config.toml
n_layer = 13
head_dim = 32
warmup_steps = 500
Each number is 128 + 24 x the weight over its row's rms, rounded and kept within 0 to 255. Layers, rows and columns count from 0. Numbers have three digits each. The size before them is the row's rms in percent of the matrix's.

# layer 2 MLP up, 384x192, rms 0.0684, rows 178-250, columns 0-191
108:131158147097159127100163114140126130058145131133142110110131104123106154124139194155111151104177154121141142170146123156145208140141135107117100122118131151129127105114095121133106138101127113116090139080127196145129141148093138067110107084145131125087159111140131178140114126156108083129114114154109152132150133158134111130154118140106156109117105138103154131120129126095127122115080135116147133109123095108123130130129092158078119087137120090163162112114117107126100108174170110114114136094116141141106146149156149106155141164162141113088134171138133110132142123153119123128
104:094117102125111054120096113128096105121139068122134113139126124101117123103139122135116160125146132095066123059124136100123097139105099174084158154114140147105159126112143131157105116151150146127134125147134097183133086113140137088159146134136100141120142128148105102110113119108088113103167142141115121142088126182146102168141118173114139164118183105137116150127099157131127115110116165119160144180160114139113130138144119136103136151133104154122152142126103174138166162108106122116156082118119124144082129152142096167097153122155137086137133125126142122150119122121113097123
098:119131137154088166119131079087151151141079151117083131135134198124125102102109120132132121130115097118095099150105133114142135172141124146101154125128151146074114119149162127122147139122113140134110156130099120108124192097156139087085176115117152096156100085140161116114129143079103157088135155160162125107112156138117114113125085119099141131118148125119111137168120129135096124176116148131151149133146158150071124117137094149142096121090178114115126134121124120157114149140142110175101165142132104077111147152112134106140107132121129099114129125096100121151094168120137118108
098:098148142160098117139135114111115139103100116150104146093101103113149129138111131182146149140114156100116129086140142163144120115130139145116164181130116148131101116137159108099136158123126100129130117110135125112134134115165099131121171112129092112132167123128065120064145154121151134110105122093168111137131167131138162105148169091075151119144141144110113115114105151162150102121162165117123146175095080145138134144157167114103117143103131118134164151163153114128143132085132128101146090124152154177086110134181127140131106138123131108199147096108131141120122140183118119124
097:074143079121135148155140164126095142073133145125157135174159128112136120140097136117157164137114154118108194148136149114110103116101119117126112123124138123105138139135114113163155081144152168150101134104132126125104108165125126142121110154079119156121102195121122167104170156093131081139125107144150174097087143139105134127119118126112078139150106074108098186165123131125133123104133156096109161149117108126097097152114084130125150140129101101117089106172109135151139128146157141121128125144126135148098126105139102125177129077130160105115127141106117146127161144108120127126
096:122131122093150127120095130065102114091141128106103095117141079134131110112100118125166159108122144147124158126118149103149126124124125151135119125117120114173102077122150126113182131132196139118157124141110126141163098117133087088177152135093148092159153141175134112163128131110140168161163120122129154143165150114139096165171107117136170099134113151152182146130153104144138132137114113130144136120153141156085120128110159093110084146167108122103154105118172104136136105109093089137119109130141134079086103119151146131092118128117148115120099088133127130123147165122151114155
107:157114096151079109121125101116136133147158114135139130151123109129116131116104090116095148124103133113127106091097107159141101095095134108088175117104132110132101118144127104122094101109109157136121165113112127167195145156144163169110157158170136115117145128134125110160143091127089103118080151124135153154111141141147131142154138093141132124129124184150109065094123130126120060171126126138140143167139128133164160167134108098124135159126153134103181136104118130135152174108153105130126100080115124160159121086129096129123114130138134147139083070136138129095116124146134117116
101:096119112142133162134097112147132103116127121129132135157137128110133098124127130109149130159143111096166145139143121178121094111125155129112161152151119088090146128155088158100131131129099086116123095103159160175139176124108126132130142126127194097117139095115158134144085137135078157114139120143125093123133145102153143116093123168112114151152192102084099134106076105117131147075130114131201192165109143114138121143168122146119114117143143152149145083123159122122103114113095131146121128109145115126153178121142099144126138117120131120098127107163150110154103124121102172112
097:092098134113140104111125127086148104129133120112177127109112146109071106153131106129101106114136098166109167061131139130098126178115120114105157142162129138157093106139154179086094136145119101104149120135118064133128105144148123135127110136139131146106147132125098160166133097137105124146062098102157114125137129155134114138116140139143105121157112087106096123123153165162155057131137122151099146166157156105147153101144157095146176133145120159131121122111182134121134137113128147118120133128158121125092086136099123085104129127163160108138120141144157163139115146157149128139
096:086121121104147117077090127143113139122186176117134112130124143166148134147115156077138154105083131155119109125108175117114118163139117134121173132167129158120142138148127128118129084114129144100107158132116146102131136151159111116147118127130114127133132110143195172135147114150145166136137097103146110117103142097128124162125144115155103170116135123099156133119145140131087139135129163148108097112145101145135084128146097148110139145143154129138137109109120161122062096150103089142192123101116081146145126127124101093154130160157131141128082079130150119095109074090151131097
096:134139109115113151119113152135120145138121125110151097137124143103084126097110125094123147180176127130127154168118180185129134139147156133110100101163139138106170146078137098108156101112122145120139119115100125163142135112147125154146099157106107144127101133136138104146188108157164106094147161165107081113137126136117082128152126134068144143127134130119104097132079126111148084130107134124154176133128118102126174138081127138083136171134121122177105165140132126173142127116130142142148108095165094121133120148129125161134103111159114159119139164102122163085174138145118127127
096:129138141156137107173133122131125124174185126154148146109113106156120159139099157132093116108101091185155154124149112112110108123109149081120179138131120150168111128121074126091127140139090141118100117137118162087141162166128133131130111146149128103133170166093143118153146107145146107139128129107121160085124150127100175149110102126151112133111101098126128103114158130163130109178114116150116135107133108123107102134107124151127148151128125196131151096114149118137105164155125159137132176138150128112092144113166108136150124161109108144120142141098085130076083110188155115125
100:175121121094174117161119144100103149142119110149136128185146131172151111124109146150108098131142112133141150125108133139082146134119172084164150136114127150108129093120135141168175078106134106139096141117136153120070134127096119170129177147149144110113115089143074121144129112116126101111120098124111133123158123128156155120114152108091107142109109116094103095134135118135142150090127171108133107080130125125145121096171175118124119112094149139125107169143093147154148152144116078152147171092094154119109138111100090153167127109143174115113134138124129094090104129134127126161
101:178150131137155116106138106137149110140115119051154104135106182079100105140149106168126131149157187113118110148154110117137172117135095118156105140122119159090114067142159147112120134132158115157122124147096122169176076141139122166132100109108114128124166097130148104148099116125141157125155143132125106132130132154098104127129141113124091124142131139119146147080126135130165140153119103073119187118133121126113097142116113126095076103179122084107110118122142128125109129096122118142085170152111128098128147143171111123111167151151154134131132131125107123123127153106114109172
101:116163074135095104111160155091138163132097143143127106116082081139164156139143120162108138142157169168102157137109127120181151132122101105145159191121099115119138115127155102127088128131129121115109083121123193124135106128147155162146157143132122141102134141147126128142155140151131091110111155117181114142106132159102161118163123179176101118097119147129178134176127127123119089148123105132124118107135137128127129105134138100120142122106142117113149149146100177125129141134112111152138117106161113160155090094118116167126114125122088098143163145126084146074141115130123124168
105:113115121118112141163121134117143112125129139141117173093173157136099126122105109118117178093126129130122134148155145141172080143140123138145158145180100144127116133144127148171154150141105140159149128154124168101125120124156127142161151143136099128124112113159098135141115141085127126152156138121101195153132131068136118158174117084175179102114114120138114134103098148103121144151104178169142100100155087143159113087190134110154148151122141093131107145136146123109155133108121122119151140175099109157106150104103113134144101114156141085147109138135168125135095100100157137104
105:130091121165115121184088125128107130142146141102131129116114105121127162140133098097127164099118142146100127138116164167115128156167102168129143087136102118133180147174129171133091141137141162113147101153135109176146124141126116125146076106139084102131087150112171086117102146130137147109151129114129129143130182098105108089156141128160107123102160115141156117080158141158111122167092133170131141110128117127141149164158142115129159095167145139139106081156138130166174124146132153150159093137108088099137144128101118145138141104111114152090143106151089165107111130117132126134
098:156118131116083098117164136130080168130134110137115144154135130116122163108156132072124093131097143148071156121115090152152104136104147108125128117148145135071138161127093091130161128138123136124135084127169129155142139142139146113114125142157114147144125099160171132120145162131125165150145141110168114120080114149155144108095078120146128128154102111115112171134105093118122122160120151129107145142103109173117117158146100122150123096109090153093113112102147128133155145128131110160087142107087162147180139139184134095077152106102089141135133126139107105159129163087149147125
112:118130095121092122139137177121117098133148145134168114138132118138095162095121162112142095142145107162161093098134064129164102130098127147149153114134140144069110120120133156112131143116115135090095154126127106149074128108112131132111110093128142129144149139105165127137137146099080138111154142125080154149170122144129148097143134177134107125122106108142135090165139110146122169130155112107124098144108164146160122120109192124147093114121093161112142135163148116136146139148152116116089158152112150165138103156128103148118147116112136128189147170189125132119110122186157147113
101:092132137131152097100095099149129145103111158136143113092082106140122118134128101117168111165105114152177154113141146120117123173104126111135098155149158114121133158165148147135138161131107145125140079153132141134114119132135127141139120128137109135075156122134148100156157173134163190155138128125127104090118133121141152164104147121169079115121160125097127099141118066142121124123105066130154185137115132143096120131120103117180073140118157105093133127126077147139113119131156155128131159134101163065086139122123143110130117135138142152118090134137090164103148107136148126142
098:149134119131190131139141105112097180106125115139147126101110157107125185124158134156132103085116098116132125115080127130124110118175089105104145149140138118149126144142082140122123158135149137094159153097103144139096113109083127105129149132111105110113122126101137131109093147103101127182167129104157136141126117099156156158113163106146163120100122104110110090132087149125111119141141129171086124087113120143101106110156112148097069090119116151106130123111163190107107140134150150118130110174141160127098114108118089135118123111137113098135118104097159109139097150080142082141
097:146132141102142148146154119100182103119138106139136121141108130105142122160137126170161154168150145086127128168144150116097106094125141128107102043125081141169117135089133110146102133118171102130137115114107148101095130129098119135165144109101079169094128167147130170114109109117116062133120167162159123122131112125128148123087148091127102127155136139122141110148115109173171103135166096102142113111145114125119157109152124133102120110135109142114111111139144119116111073119122142170113126126129116116119183073140149155126149173116150116126137157121119109190105129130125150126
102:138185110151127159130162136153160132064118106122127107132142144124149145132102165142118138120130115161149128082142156137125172151148126106146170120066155107142134140139132074167126127155109114150075115133150121149098132104126147143119137081059136136140115099128117166163127111123137170111117115150130090112099130117154094164127094172119151120131158143085121159134085143120098132158136136126145157107132146122170135155153107082142115125138148128105121127089127160099118113160162118145119132135090165152138142147130106173132179105109127153119098089100124132121144145159127082135
104:193158156157145160162127105123112142130112198102127162142153096126121125093125134144141103125100175127147103159138167152155141132120124142115124139089147149135090137118131151110113147126137143146077157129109119154105107162159121141092139141131126110134193095176142117116140137130123122126151145095077123129148093136110152087142113113149144138120102158163104166141151097151070115125110161091099117106091148147129174144130125080098079124135142127139115115105100114120106130091123121100089092160113129116125144149101145110127097127134159115144175127171123139113147147165137103140
104:128140126144118097166129084075150120136159133119170140100162142121115118122089053119133110167157119148107129132121149119107134144123144100133104121126117128133074105122155106127084094126119143156102120132178149161151140172157156116171121161148141110112130129109146145096170104135093095106101141123141151168126131140097119123077108174088155109126108096138139122151131097158145138112125108097109149101127124153166136121123100136143131123130150142159095115190134098141156111109132137141147097111159083096148117142115109151118181110122147131103174083104143123090131106091153137133
093:128172109096148121102130138094114159159090123181156152126112178099145125102112149099133129130139087179108124144115138159147116119086102143117128128121121105108131090060131084148125145106095131102101121148147126150159137138136135156085105173115108120112078126132138140116161096141131145145132136139133103125145130139146123063075100142141155149088131098128205125079110116097131166099142093122097117106120114127115109147064137108122080127125139135146111105134100086127111090141113115106123125084143110104121132157130163128103138109150173149136118147143139137119113149138125125130
097:112111126118157148110139130197096191118141171141125124148191110135149138079092079144104079152141099128140102125116139156114160091118170113090116156126152130128150124101129138143093121167104140120109156095104122141143158120158161179096116092136114126105165116116112102104151134143120114165093125147121151130149121093129139119117102114118119121100141141117113113167123141125110128143107128106161138116093087137137133133160120114116087141113156109081090169130141129114132141146183139132150134130125077154151136119163142114151142158120106106121124144069128102127146129151102181164
095:137120144138138119145114108171146107168138153130122117142113102134108133113152152134149096125178119106111103192151104136103087134104153111133156154141185142145121107118178125120077170108118172130095125146121132164135125116136152146151109119176129099127120086139118156172145126158166134109103151186094109145135117144123123148152100122127099152096150104148114127136115092155112150140089135100148129120150135098101079089112146116136099151148131078171161120161122142137120106147083147148120152133114073108131143105158155115094143150111155164143113153109117110122184149131115151125
094:164113086099102152092145124163094156134110131105114091127103127159106153101141130088118126098127161095143126146120099163140117101091138103118120084130110153122085091125149128108123096111154101129122180098118163140155128143125137140144129132125145095092142155126197167162143147114132134136127133158112087137107133167147143152094119126171111132147126069119131106155112142143134110156191129090120113159181167122116162124144143118121138129161132120126162164128142154083102109114123098109124120160133150178112089085096084159123136120120110156141104161112150127139120152122118114142
095:128109115089076133123106127117132104057167094147128091149111115127135123129127134169124165182111114148129126138129122077092121140138091100111100106121142185129141126099125139158128110102140125141134123107123186143169132123096114183161138159123114113154101099119126087111115073126125169121140102134122121139127128145164098131130151146091137145127135132134139156085118148138162116154143109147122175118141124149084149118133122159133131103142122103145091132162101123164116084059152102128126121132143165121097188129097127131116118124087136100071124123111130157159132132129091136120
097:120158140126153152096106155098110122164142125157153118140116145147095153160109143160145113127140140156144138113103075129145079179093137189122137164179132126166098141135102126107137120153126140138145132159150135112105138127120093096120134110115107137153125137144123110137119104113095078105146116130129124134121120114145143131118145146108117150135134105115102133109201158142140104124131153152089135131141171067176099125116132150193131114130141166160084160092186142136167146130133130134112094131124187111120098140100115107126095125159154151151150121167130169133146119097162139131
102:148126118105144144096104103140129157154116154109162115158095128116115114126080083156130116108093145102151151109119115124145124120112087110127126110137138120078156070095109121145121111132132109183117094111137109144109112140122082173091147106110141125141132141136149133096131142141152120166082163111151187175113089089140150127144127155172144164142136094106133061106131203161136136097148120155143127125108115169129106139110126119148124150148144109123106117087134105132117118113190120120161102115098104121138130094101128146117147124123101110102138123104155110103151079121123098139
097:112121126142108192143133133119123113165139094098141146152180134147124163113125139124140103107114151122123128084119133140149124112155158139064166114075173133130119128147146153154181107138111144147165145137117145126086107145104177139130149136161121126144134101095123116149126129136104117162114162125148143097115109164149149098110138127062073131154172073130122149129148127176153149104121093108158169121090145153149101165133134137134139115082066109138113106122115123140096101118081119113087093129124134133098156129141164143107138112126114121118132120130153132141132140126123093168
098:068117114093116145099122157098109077098118135074143170124102139158104117106106091131139153149128124125119136112099144151124138100148138152111137125125139140093127097137141129116148123131132105146161123133116073118168149085164152107140109127115178126133156131169147148127169112111137147146107133136156183125133084088151131089141116152112145148126125119165133089151122104151111104155167089126115120156109150154107102136119125123170124157116184103071116135086125089111176157133113165151102121090109165120119126090103151160141161168104118130136122139159154134114112152107110117128
098:131131117174135082110093182143141126108122116123105116111139160136144125134175068089102140156135116116125123123141122093086119124139104164160143119084110119115096169160162148109124110165097104129089112118138098131106158161097100122103157156146135139120124138103116127080129141119094132133089194105156113153136110110108107152147153134163119118121097139119115127147126121115125190109121064121139156111120132118163138123102116116124168127076109129134166122205091161144119106133081143140104139138119146116146159103131117129105114161093113151117119158100119122109133131115125118087
102:155134085126154148103152111133125128154158129121103077162192121083154118193165117097095138127136141129147090145159178121117129099103151149140133139130107081140141158090143170133133126141111115132175109159143118122138143154134081137137148113152106156097115120109126131132092142206129131163102123154167091149106084112088135125120160121095148111135148147125164141107154121139081123164124143135138153139150113117109133154116111157137128073199118130176129124116137140151152140135162139104139131110154090107123137146132096111124112147130133149109151114101138090123133132109106134121
106:103141138137109132125111090162121151093104190116096144121105136106147135109139138148128130142147069140115143088139114158123146134108096072124142114112154154095124133132127093154117101142095138118157145127162168130173131141134124122087147096115163083141143096085110139142145145099157102139071115110113118183121133111118128154088133095138128121104142102134158105129118096117129138118130124099137107143148114126077167134153144083113129150151137077157182182131158155115160135125099088139156118180113120144101155149134157105129086130141160134131131150092079113104115124110120131126
094:072139148094142112103159120105109166131126120157097135083113070140165106137155115155190080116113103178121114133152107152151136156115137140144130156116107161141111150106169152082159115119119121168139105143143149156089123115140177083132114114133137159109140129114122166122136122143123130144112105108129092130133114107120140112117101114120143131105134106113133150173158151090151110124137165104118110100104083086119112117122106087139119079146125148141115141128165150150094148180110108116155113153111081108121098110150157098150165124147147152124156146127129165089117154133124123174
100:120155088127093102139134141117086125113130130110092102154133166165130145089181141158107120147145141166129127175095099114096141167136154106148111148170118128127140094104100133112146110111127149134133142156123110138157133141133129144115141169155140130111118125143097091177122118102165114149179150115141131091160118133119142166181119103160142143158107169145109105136131096119135135110125095150124152122102103134133132148158153106104163115146120114139115162098141135125090149114135172119110139095097119081126168141180113114125121156092204131112183158122126155141134163171138151144
093:115149105083132135142121151133102118144154185162126116180127127111124155152122131109158139116169127141134148099115147137085096115139140107161137151131130163136090126115133148121139104154124101125138158151123145157122155124110120133106141135126160122133128161114108135132125142194157128068160153165101152093165097139097137114205133154109110103164122117114172166109132116100115135119124148132100144091105055132115132116149152136115167166154149170133109128157089162139122126123143120101116122124120088173169132137135111125151136091098118106106128126089125170115142095148132077105
098:105131113112122156115147105118148111163173150096132105169151157109154127100110109132101117148168164124133146167121121118139152101111138167085122119137166120121123086139105138130162143105115149141140131111091140117196120152122143085132120169128115094127092127117147149125150152095165118101149116140125154106129098142151150135102106156133123169102082125142165063124119158084131128135138144115111169137163111119109069141105074101133150117136143102065140105152132132137084121150143127105099123166141117128133108116138131186151135114125080116161139129106117105121176120093142101120
098:143114118120153102113103104153112126159102139092092131155094153117124158151111168091077107089100112123093109119118131163112118145137148140105129152154118141130126126126155116188162152144105115135105096129151135135094113135117087112119103096126144142132146095120151131185125145112148106091133131167088102141155148142164077162059130148156126176131106132127158122116083166077118097131147142114130128139142145118140148141102119117115135145185155181153128104119121116134184098159127102114109150123149092116136098111126126118152133118109092115086116133149124126124110175075116129128
105:106140119112199135099131124082126127119100147135100169138152094136131151101141142120140135140136165115140140165138121083159125124161114113089122125119139142127141181100103140023153118119126145108132125117130147117140117110104131114152131113095143106122101132121131124116146150117123183107138110158145152159117098119145127095117168094164070092130182148147091076126114078128109114127120083111144127137144174139115121119151125129103101101092104159129139128161161140132129167105172144125121116161116167148143124118094169091143135114118173113147135153140122132117144133156135153131
097:051121131130118139153163143154110082135114149131100083119135126092116141132088150171114130115131170090102090127108130109124162108138148133133128124125158105101104133131122150150172170111099159111141173153152134108107141139155160115130101114085120138143083074115154137155147119104130126153146141132109102133127128081123119129121121070110101121132094125113104106168145109087106138179159123142127113114154134132146129117116111158085140094130126159083105143111122129124152160139136151118143096149144133097092087143165140071081154128159112117149082141125126157130141124178135138127
098:136129117132102083123119124146151146124160136123142135123132124163147126121118120156206140080099102156116102106129103131132144108169154148091109078118135096098116109110135123121100161199156087124089135137143121127109102093156120152089094111144105142130138103106125157105119178138136106118097167116151117144161060088082157148141138176133104108145121129114090119138143142160131105121160099114156106166122112116154117134072132119129124112143111089157155131137102114136134095185124111122144110156133149147119102150103163138147107105163136176141125123158123119120126138113142116162
098:130088108102131166139118156129091128144144163151170155098091137130152098134095124092100142103143121106125131142125177130162114082146098134110164092160147129133133127126118123088148125111149105121188114148085119139168130157151158138119152105138108106112103141129097116134160126176176080118098140132127155122100174133068139090116103127152105165115101133157129146138102115167113143144154112163106110159108141127102124123133110111104128112163130140128134139106103083120151139114105146131180115118117145129115083105134116115137179111149117135138092142085112117088127135102170072137
098:131137121099146139161118129145117136119105126124153112089122133143122142119113097092103178134118126170131162068153088137124165080137122159168152131161149124171095165130127139139112151078152132124127093183125149126143133130141114148078147119116124130136115155154083166147137162198146154134137142119138135131173160120099130141098106133145159174150157154141166158152096119144155131125126148109118117121174122132112136137152133132147114155134148144123162131095128112064150103100132103156108151160144110130157136129119139067141100139112136147122100147195134101126132104100146100122
099:124166118106085148147111157119113163117116149168121111124152107111103125107111108138113131097143125095196122117138139117177162131159173158114090130113113136146086129150156100136131132123161105129094147119159102145160109158116101128116181142155137137117124098198139171163119133147101134131100147133135121107100090134082158166113142115114143133178117088117112157059133128132147116140135135116136141094114126118137090127106131150141106149109149150155132087134077118093095111131138166115141110099124092142129130159122100145135111155109121108112180123109154136114150162086094153140
113:169155111090112127086130149133138122141156124096146128108129119108125110130151153082122134155096162096151129143189115145124142159084191133158108150123169111125107098138168108139119113080084108158104117110134150151135110178119097135132113113153181137154169158115137126155109143147090159127117142132116092175128142123106160141147142121120069139098111112131122170111111107149165111137088117131110119138134105136125130124113128114115157126145103096175112092135133113114108109136118112143119120178123094126168164130121096146093163118115113107126141145130120165161171148170105176107
106:116116169091146152119137098168089126130097157135152154113119107082158164096145157118126140124121111111095133136166169103134158091132093108151101102097109090117125126110153125141123100104106132164124123101097140093137111092141133089136116123104144136137177132147110096102115176125132125147135092162179114162153110133130100106140155101127119132135147086115114112142136161149102126136129151123137147133123088149074105128118149145096107121168093136164150161129129134125083142134186130107103101106140146182108147136132120149126101135174063150176155118103127122165112125094120110123
094:125138091118148135143171144155097130127136113121120100096136096137144163155139128067149163126160137087158140169167127123147153100140142143130146161107084078118112103168084172115111137100133170106155119124145157150141124145109110131117150148172107131146089128133107118181095135173150106111102127090121121131142096130144121127166109106134161084144122104142142139115147106134119099139152103172155111139106132078142135137131094144098175104155136126149139107141165174102131123128086130163172142131120115174117132161147130123181097121160137126110102164116134091143108141155120130124
104:107122111134136127090105103153131154137109174146134124140175115117170118123137120116154115146139109135134121121048140170084133116126097122140127158122168170117117117117143157097139120167124140134139118113143113127096134105130142156128123187117135119138137095160162113089140111128145123120122177098131108114104151134102127111161118134116192100127142138138093153142101114139105091155119121106136147104108166100154168163151127070126106160129181152144114131146110134195165118116131106141117132114132171083098128109119164090087130060147162145115129101160117150112134134130114147131
097:083122120100134124152168143103141112120094140098146157142069150122079167129117168097141134106160137163158128164083098132147088116112138122167139132134115091127118173123127103110155133118112115108109107118149146122128132112163105124134134090079125140138138137117145118105136144147146128075142129106105091097169111128121095103142158114090135080123154073120116093125154122128188136069158109126100129097175111118119101145150122126124112093163088121099132114140148132126130083103156103161093131135125095095106145161118165134106111122136113124163137128110169128122085121111129159139
098:155124124120151108117142111129098158117156134095115154108153105126152149146122066127142133113119144111157110170131143145163151093133116103075123122113138123159158154156115155131132108168164135099124129124092092119172132095134109112054138147128104151097100116163170131101084108150175130098120147082132147095152143106170126121116110168111152119147140139126120080111109162115116134136167159124129115146104152153086142151146132170119139119122071155097143113149171139139148130107156145129126129135102151136124089147096110151137110108125138118152140158161080145158146126124171097166
106:113083107161105142147143128138103094129157115128104143178138086138128147082093126105128152135083124095121096169154168174123155122119178152161121138140139121149135143183109138154131135147103107093154096146148104134099155136132133126146129121184095163129142159157174147115116129136136100157108132109108124124129153066146106129087142127121125162108102135123130113094113128170106149104123133117143176123136153145144150148085114127140127113115077157128086098119100132137103153144154133128090112150124115179129133125151137100131181134182136129111139119169114114121128168104111103171
103:097107107109120101112114117101151071097090159112136154101105111107145105172137118132141121132128083118120152168096129176104143129116091144132148127134125138142117104139152114095121106112173111099131138130158094124151124124148142151160138114178130096109139126088152140151134156091116132191149068137145130127153135107154115148092145093142122113148114116106116134092115116122113155154142124142088147126081107102142136171118142176127137108155099145142083118104151180142151134109101081139113129102174106093042118092131096122129135143143153131130105131153126141133145131093106129131
095:118123156125163123164142133106136098168114133110116108112126140132067103215117158110146138122146166169125124148115133112158141131109132119158102119136123147133141128133109130087071107128123139104116094062172142173148144100141107138131139097100093098126179106118090143129125123126136145124128153148125142119137118120130111107163137123139156108144100110106158108146143103146157148131082136143156176086100085109141103143125113169106129150101104110115119145136130111157100129152154199140137121154154106127129123136101090095072110137140139108140130126161159156117147163127091137091
096:105130132127106097122082160119167145121133168082092146103128128131114101128131088164115121136146097182123048136152121144132097115125127158132126095135132131124100137143093098120120115129164091156134158139140113131149164130087130087147110120130127146087146137088146116140108104168135131132114115118114101152126135166117117118174159152107144130089098108081166111127082141158147155118112095157123123120122137132159169173132170101141127118092092197131124162132166098143149095069130120093126125137156154139131122124119119147166129127106134134165105133135105147117169155119151137121
106:138122144124124139156170136147123136109121122131137145172157152108130150121155144124158138155182160119149109115099167112137148182109102108133104125105125083097162142111141099164104107101139145126105098118124152097106111148134108159137113164118155156145134156126109160152158140151158162136106138151179104144110102145164115122123120111176114119152130118142175096122114089147098112143111126146153127107151083130132136107134149155138083108190149118142154101133125184124135143152122107108107121110115142130077125108108096203114140122121112067143085095098124116161102139098140102139
093:120129137182123122172103114112135145113072138148111129118163157107133157054175113145146127146131089119138143155135080167144136125116106148110147089130138139117124137103137101105139117149140145127115106085144114172152143149104120088080135124101149111132177127133148144112151081105159137145126138077136133108149122089149097105048130106133150114120119121155098122110105170134107148137118135098135125122147105157155131154107135123130102151113112124123156116138107155139126144181125091132138082166135118140124128142068115146145132160135157154096097121174101136114139151106079151123
098:166162125137111143121151108140130157151102152103154133106118123140115177121129109102130131100124138126117125161137121175112098173139134106157125125083143129109092113121159155141161097136109126115159141127136114149128109153103160114096143138161134137137124153113152139110173138103161129138093143124088113129135174168117192124101119120128103128138094141121170097090083105120115112124090161141121146112132138123079122159135185082112126160168114130109098142124150118114102086101130084101181108123130127080172120143133093161157128142144166116133107162114104122134115178109102173155
106:166146135106119168177115086189113107099161151112134101124147123132150146122151152141130161112092118135114130121114122171131108049100130118132108119144108149145150095164110115101158109153167108163117091128153148087144118113109103100131089139107109123149130160136131102111100171111134095135172167178120102108160162143119135116107137119142126130126112161105161092163118131123092142103148115137157107117104170117111102120137128102130141136121125147126096096133143107165139128055137119164121153086128147092153134157160116092155117115141128102093152176123109105145120138116116134104
099:186095107119155055133106117151113088161114125133080109148140140152103166103122100126109158108143134096122122150106144169110157126101129156110141145124143125176147111118136170112126132174119147125157115155115095128114158144103134171109162105147127108145178149126107178121077091175135161092157129139118141162163101110129084158124118149134102176143138108151132123137168132103145092143136119120137090144135134163074132091121163098113124114186164099119169155150152133121130132100136102117116139123102125142123151128104120121099122131112108155120171154121120141128127133112104138133
100:173135125141102131134109123119091095142128146118107121141090095124116094143127151127153121160128118137178139098129152104152139097105125120147110162145136104179129121148107150069165151125071125095164096141146098110196137134113127130120150146143140143154108113117109087112118153127154112157086124128149113066138153100149101139103139102089145127118120169097147122135138126113089133120151163145159159110152148131103117106098125119116125158063098159084132101162099118143113202102145124117144141099160110138121148132097103108101157135142118096137128119115108117091107142151106100138
101:147135114149151134136145151159093111142128114168124145139114156138123115123140128092159098164109140135116134146142127112175110105128101129150170131202086089111146090103114104135125131122135115120074073124141120094129156092109123094134092109150120154144187116077133104102130114087136122153145123136131161127186139124100098142116137154083103122113125175098105135152162169147149124103123135141106121125112134129083101141120086121121143141172099082152142103154114126129132144149186115123097143112124139142138138125150129103141131163123103123117162177145077110077113114122137144147
096:106090107131166118161140164136150131159136154094123128151155077083122100149127107131111129152137121143111141127125136111129113148126137161121129068120102119126147125143086153161107094142139107182187103185118133119081112110135114134128134156118110118119114095123134138161120161143124117090105127162127184119138146064142108142125159096145125110153118137125146149122104104114123150084113126086140120095105150107159084088134119090140173128102119095164119119110102111165159157122139170138163126109137134172113123157163165129161110133165140149102088144136119114104160134148142098115
102:122102106159109158105165107108159126092129127161161137099142121158132095152101084163159124128160149162118156171124102113159120099156149109147122126118131109152115130144151081100146121119073116100130166134114123115142120147108180112138134086131151120142123109116102113158125116173136102142139117119158081130134132134131160105162117104096159115122111134172132171108120171101137095133118121110145110096169086135119134140120126139172092107170144111102129077107115142112136151136096136110125082130136146166142081098130120103129134137119109118171149089097131091105109139155132201113
092:123087120129131121183126094142115110081080137116102107129106112116132141087102142097165166111145119121132156121100172108142186144101141122091135128134134125058128110161116173096109137107101104119146152130135138112129099103134110132123138133098146170172176131168118095114144118108114103169068125128135142096089135104145152153100100106137114131101144167154137077155128102140139127144160127144122102136134087129151137115113107140134122091145172114127161165102148137143137135101138103159132144131137145175103122181145147136110094136145117085093095149106106148123100133145107106135
099:053167130138154175123150122111097154117112168063109135125138117124148183105103125145114134177151146142135128149114133144150118101094117133129126141145134114080123119170123120164109139132144172166146149109135185144128141157154126122073123134131092101138127154125143122132106135120126139121099146082098149112089155129126137118167096066117128093125097085130148111166092100159126124116107154108114128137125140164104115118156144116129129092109101095085142128096138158134126133089144124147087106140108089118101129136147173146133104125159090122142129122148102149102107096141170115112
096:063112091149099135143152105134107137127115135099120099123130105167136138102125170125143090121119118158107150112086137136117164110116141062124159071154120093073133154160122156147110100109149142146121177075176159100121120145105117136150125121123141180133118121134152135152125122138117155134137131113070093106078139102129107155156143130162093113149117150131157145151108091157095087126153086130130121096124144114130136103116152114116142133075155125134134130067115152097163157141142093140141106145080092117118140121142127147139126121141112093140122097115135141123153150129103111149
097:141156131125106113106103119100107155137143130091099127115093166154145112144152120112077150103088147158177143122101147121148150125087110105136147142166120134135081143165099129143119073071141138120127093093132127120153107149088109110158109156165121152166168120081132130129117164169143119142141159093136119148150127118102171155144152151152160128105087114083126136122098179128146118149147136126135095112149133106097175122097170132107144135153129127135161114102162139113132126098104108150108143143141096173111111128125141133128159138113083135100101107117149167101101114144088142104
097:146088138115129122099152108155096154100107108135101145134110120118125124113144144130144157093123114147112164135119153100158126126145112147154129129105163125093123133118119168073146134109123127108145143154153110119159126085180131155142098156132109163181139120144116077100113125153135153135161125142133145112119119156146063086130138103112177145134155140118130141114109118167060163135168128144144154127124138163115142142145135160107150107075118112109152138151114120099122168131122104129141111086128098158106146204118118087145078109146117120131152089103153152073128150130122149151
102:105129144131107127155116084164140112163165095139081081108104151129145115111149092084140145105089123122127123132152145142165118113130131126129154129109136136133172142105119133100119080136124117108125082079130124186124136134121078133108103137144160131092094108118094125111134166128139134131119154153158133148123149104158135155131152159091168153131139129159157139158129136130174129113110096105120143109173098137115110121126136155127088169165160131135089126099129148130105098137077125152111085120130140101099151105115133123184138066120128110122149177135132171149129162074115110146